{
  "num_hidden_layers": 14,
  "num_key_value_heads": 4,
  "intermediate_size": 448,
  "hidden_act": "geglu",
  "qk_norm": false,
  "bias": "none",
  "tie_word_embeddings": false,
  "init": "trunc",
  "init_std_o": 0.00531,
  "init_std_down": 0.00401,
  "learning_rate": 0.00586,
  "lr_mult_o": 1.5,
  "lr_mult_down": 0.7,
  "final_lr_fraction": 0.02,
  "train_tokens": 471100000
}
Each number is 500 + 50 x the weight over its row's rms, rounded and kept within 0 to 999. Layers, rows and columns count from 0. Numbers have three digits each. The size before them is the row's rms in percent of the matrix's.

# q: layer 9 attention query, 256x224, rms 0.0556, rows 0-22, columns 168-223
# k: layer 9 attention key, 256x224, rms 0.0569, rows 0-21, columns 168-223
q0 080:466435485528463550478449486478527537562494493529448544509514525514528459552553546442439462486524442466463423453538422514597417418521503548517481594572477551496492563519
k0 074:512523468480605466583575516489537425505463528548445517477362534469428408496510522539522449510439483471561518528555539512458540480451531545545476481498600502494543444499
q1 087:433437540477493403537488400455469522425381502485512462426512511467454477557534471592611497503541471527583561518511548410550519551546406483494492487526496519561488402561
k1 076:454547480503473469563509465566528482550413508498452558515507469466420530619550489593523569486400515507465425585515510465506509498473523495522566532451625529478516424498
q2 076:465494430532458505598493517457535527541449438501465485611507523577394520432384529404505462514470518451487462379557495537490493451571551513462517523544528463463453432533
k2 078:539546452558520404531477474552490507568466432600563375568528496423503413512521416567585575468517538513483320676467438525419481489477523440494483532416547502531488448498
q3 082:461437449526574466548531478469546557403509442456473384517449528530555526442510496561524496535510425411515534545520514479514533454568511486514546497489452530612541475518
k3 078:510415503498491526454555558583554485500445654477444623429489420522514494461495479659435580576567474526477489504570417448466522506426460529552499426522551454396519470503
q4 079:514530501499533494443478487518500575525592499519517530529537561565565570441560482471486570445530570456465419440531470442602475429490457538579455464524554600484427568459
k4 079:489561433529560516613549460569528534595483515582594528484435455445574491536504432592476513471529508486444624365472525553533495430484574491476410508420476433523458485480
q5 083:495435473459522522472478462492528479385476547544421475433415471465516480521476466561583451416459458516476528458486591406595540580511432525506538574559525518537469478494
k5 082:536583425492490389493442478542474480478493473487559438472583505525461433529530476484552505483440512462511413491591510467541483514549562436537458542552362549438521524503
q6 080:442617478476485527501507550539456487537582421461530516518512500520586521476440548537480547535544519530556479513504549540385424537513567504479407463519477461484545425441
k6 081:535552464537463503412494517441486566530501482472492540515453449537442483487541488412452526564546480514544514472439457541507541488568485449522533448446437431440467488514
q7 085:492525487472386591495444605508455474607623444561454522511483442491440522457451555400511490534517467564393431495437445503531519395482482455447471468508535542417407464519
k7 077:510471546483532418481581530444485531451498561476478517541521627563460467436562553475497475508483601504513528490561551501487527471466481530440401453461564483462498541499
q8 088:443446506471384531496521484567464476434480448511541504564512613498522516555518473367464533515584481489496495495543452586452531509555508489568411426482529588453468526554
k8 089:493500443484458545463535552476528573505538610420576551571556503402469496490448469458477504519522520517498568497427410460489499558516469431423582457524430491589482536433
q9 092:569539470488624439448498548479560507492573567507484548492477389624510475479445479483541503471472444469627519566491480473505534505527441482431470586514461483435459427424
k9 080:492609460542477504446461499589456467524418525521492541477500551570515472393512502536505513530509549455480546404538498396463462511506580452517577497481470501483582530406
q10 089:507553437491455495499446469595486427492461507490521518531528535500559493523474503443469520540519514514485459639491440513486463502541544453528409447576604560461470562445
k10 095:465492514420471536438584503485443467497512622447448489562492537471578445456507471460459548546524552536525622461491510576432457536472351508432468450527548522506556498538
q11 097:570504513462470464545430588448493443485577483522450682576562519535540479522435576503495480456473520500545520464464536492479548454453505544528454617475608429433513485431
k11 083:525493473522576372508533559535500503476507565517478493629515478532493479384453529526543404438474497481499545483588521530514490480446526451465496455478560436373552547543
q12 091:570620536489484440494470585495510506490650513510408557511491469571573492483507540463474426523511500463528428531491407461501497454392483588522422550445478552461538473489
k12 085:447567525422557382623480479542504478471460452509525432526527430481520526567450548583557527454574506546501494494509581543544498456541549464549393467499532443470447573500
q13 079:508420458529566484565534461462501453527473486564447511437515447546501497511402548414526485545553522479516559439576399438448440487496452443503531557492512533535463541472
k13 088:480481497534483446579464453532460519484435582511570452527590442527467415474516502476499383464477544525529498530519493400610437436473485511555578567504446485495484525504
q14 101:450393572440482464469502513508530432493442515509524505486419526523417444518432449374501394547551501475486536529472454596511467542567473509439557463463560473554462454524
k14 088:409512512577506508467571492557441525433446497453577541485526510464516503459508521571481601472491573578566528500459430409547431552572534484569466551471528584522484619412
q15 089:532429471472483496432585466492497540509571552457559481463548449500475535522530537570492582392426512562444569631516479482500610558529422486484559454572456469576451446478
k15 095:486532512510506582635424429547527524494535581496578389403470462557489472562424518456494483528425513536502472585494524462475593555443577532554566487463435507530432522440
q16 091:532547574502594559603468513532490522520486512551532453529447557525458574544449524425510529467557478476517484514532470593418480502552545473507478488506455474501493518542
k16 105:511531493490469536464497482497537536484513477464470546447580483573484461396499510489486441556546620504544553580621469492524492609548501495447572562434568564542472417419
q17 104:490480435599542472533569380428472531480475379384533505520494494480456485423570464575485537500436534476457560492501584437505522520523484527568486490440399513550459525569
k17 082:504506415543514496479581454550460539518468477571451511524428544480554514536441478519483507548479555615578491498473509444503454431540464553581615379566417452469548517496
q18 097:482529430499533505516479549469503499500601500570486508522450520566534493481632587530485545412524460500509453530492520492484547421466552517557456560459476560554547457468
k18 090:497514504447459510549523514478520519521477485551395447454493524501673554520429477388558441580474454394425474445528501548414495425474517405549410504499531426483491445471
q19 089:521465475472511622461497464565513445502524462524465443553485446411497438560428514417446509462429489454458608514536465553518522457492433611471534588550562456462430480499
k19 100:575487450455519477488435468463477523502447632507519495513563413595414469554515552555498474468502531462554511544535574421495669537494539479551512469461489501486533559486
q20 093:566589423523497411497456454479505461571463470468360452411522448600565512527435534441496489521538503470490510411446483468509500561443541475531521515465585500534569542442
k20 089:475554526468482520501515550553528488456445499488556453556463440425511491540549461464495396554472426496505524520565449581465484415471475483396509504469569465420507548609
q21 102:525400556506506581483434489498493486525561441470492489500460485432454452542504489426448489537495424464514585528536478438470556528569470458454542596500557509471506359484
k21 102:431505471499470468508527512499581492466463653525461577527450483615489449491503462543500500512501508492479553463487540391472423527450496436592528516577453554522429539475
q22 092:539547547475532355507425530444515424465588527544501533386478621464525437459500460445500485456552449475566537474474442485497395457482496592503430515449512519540539456457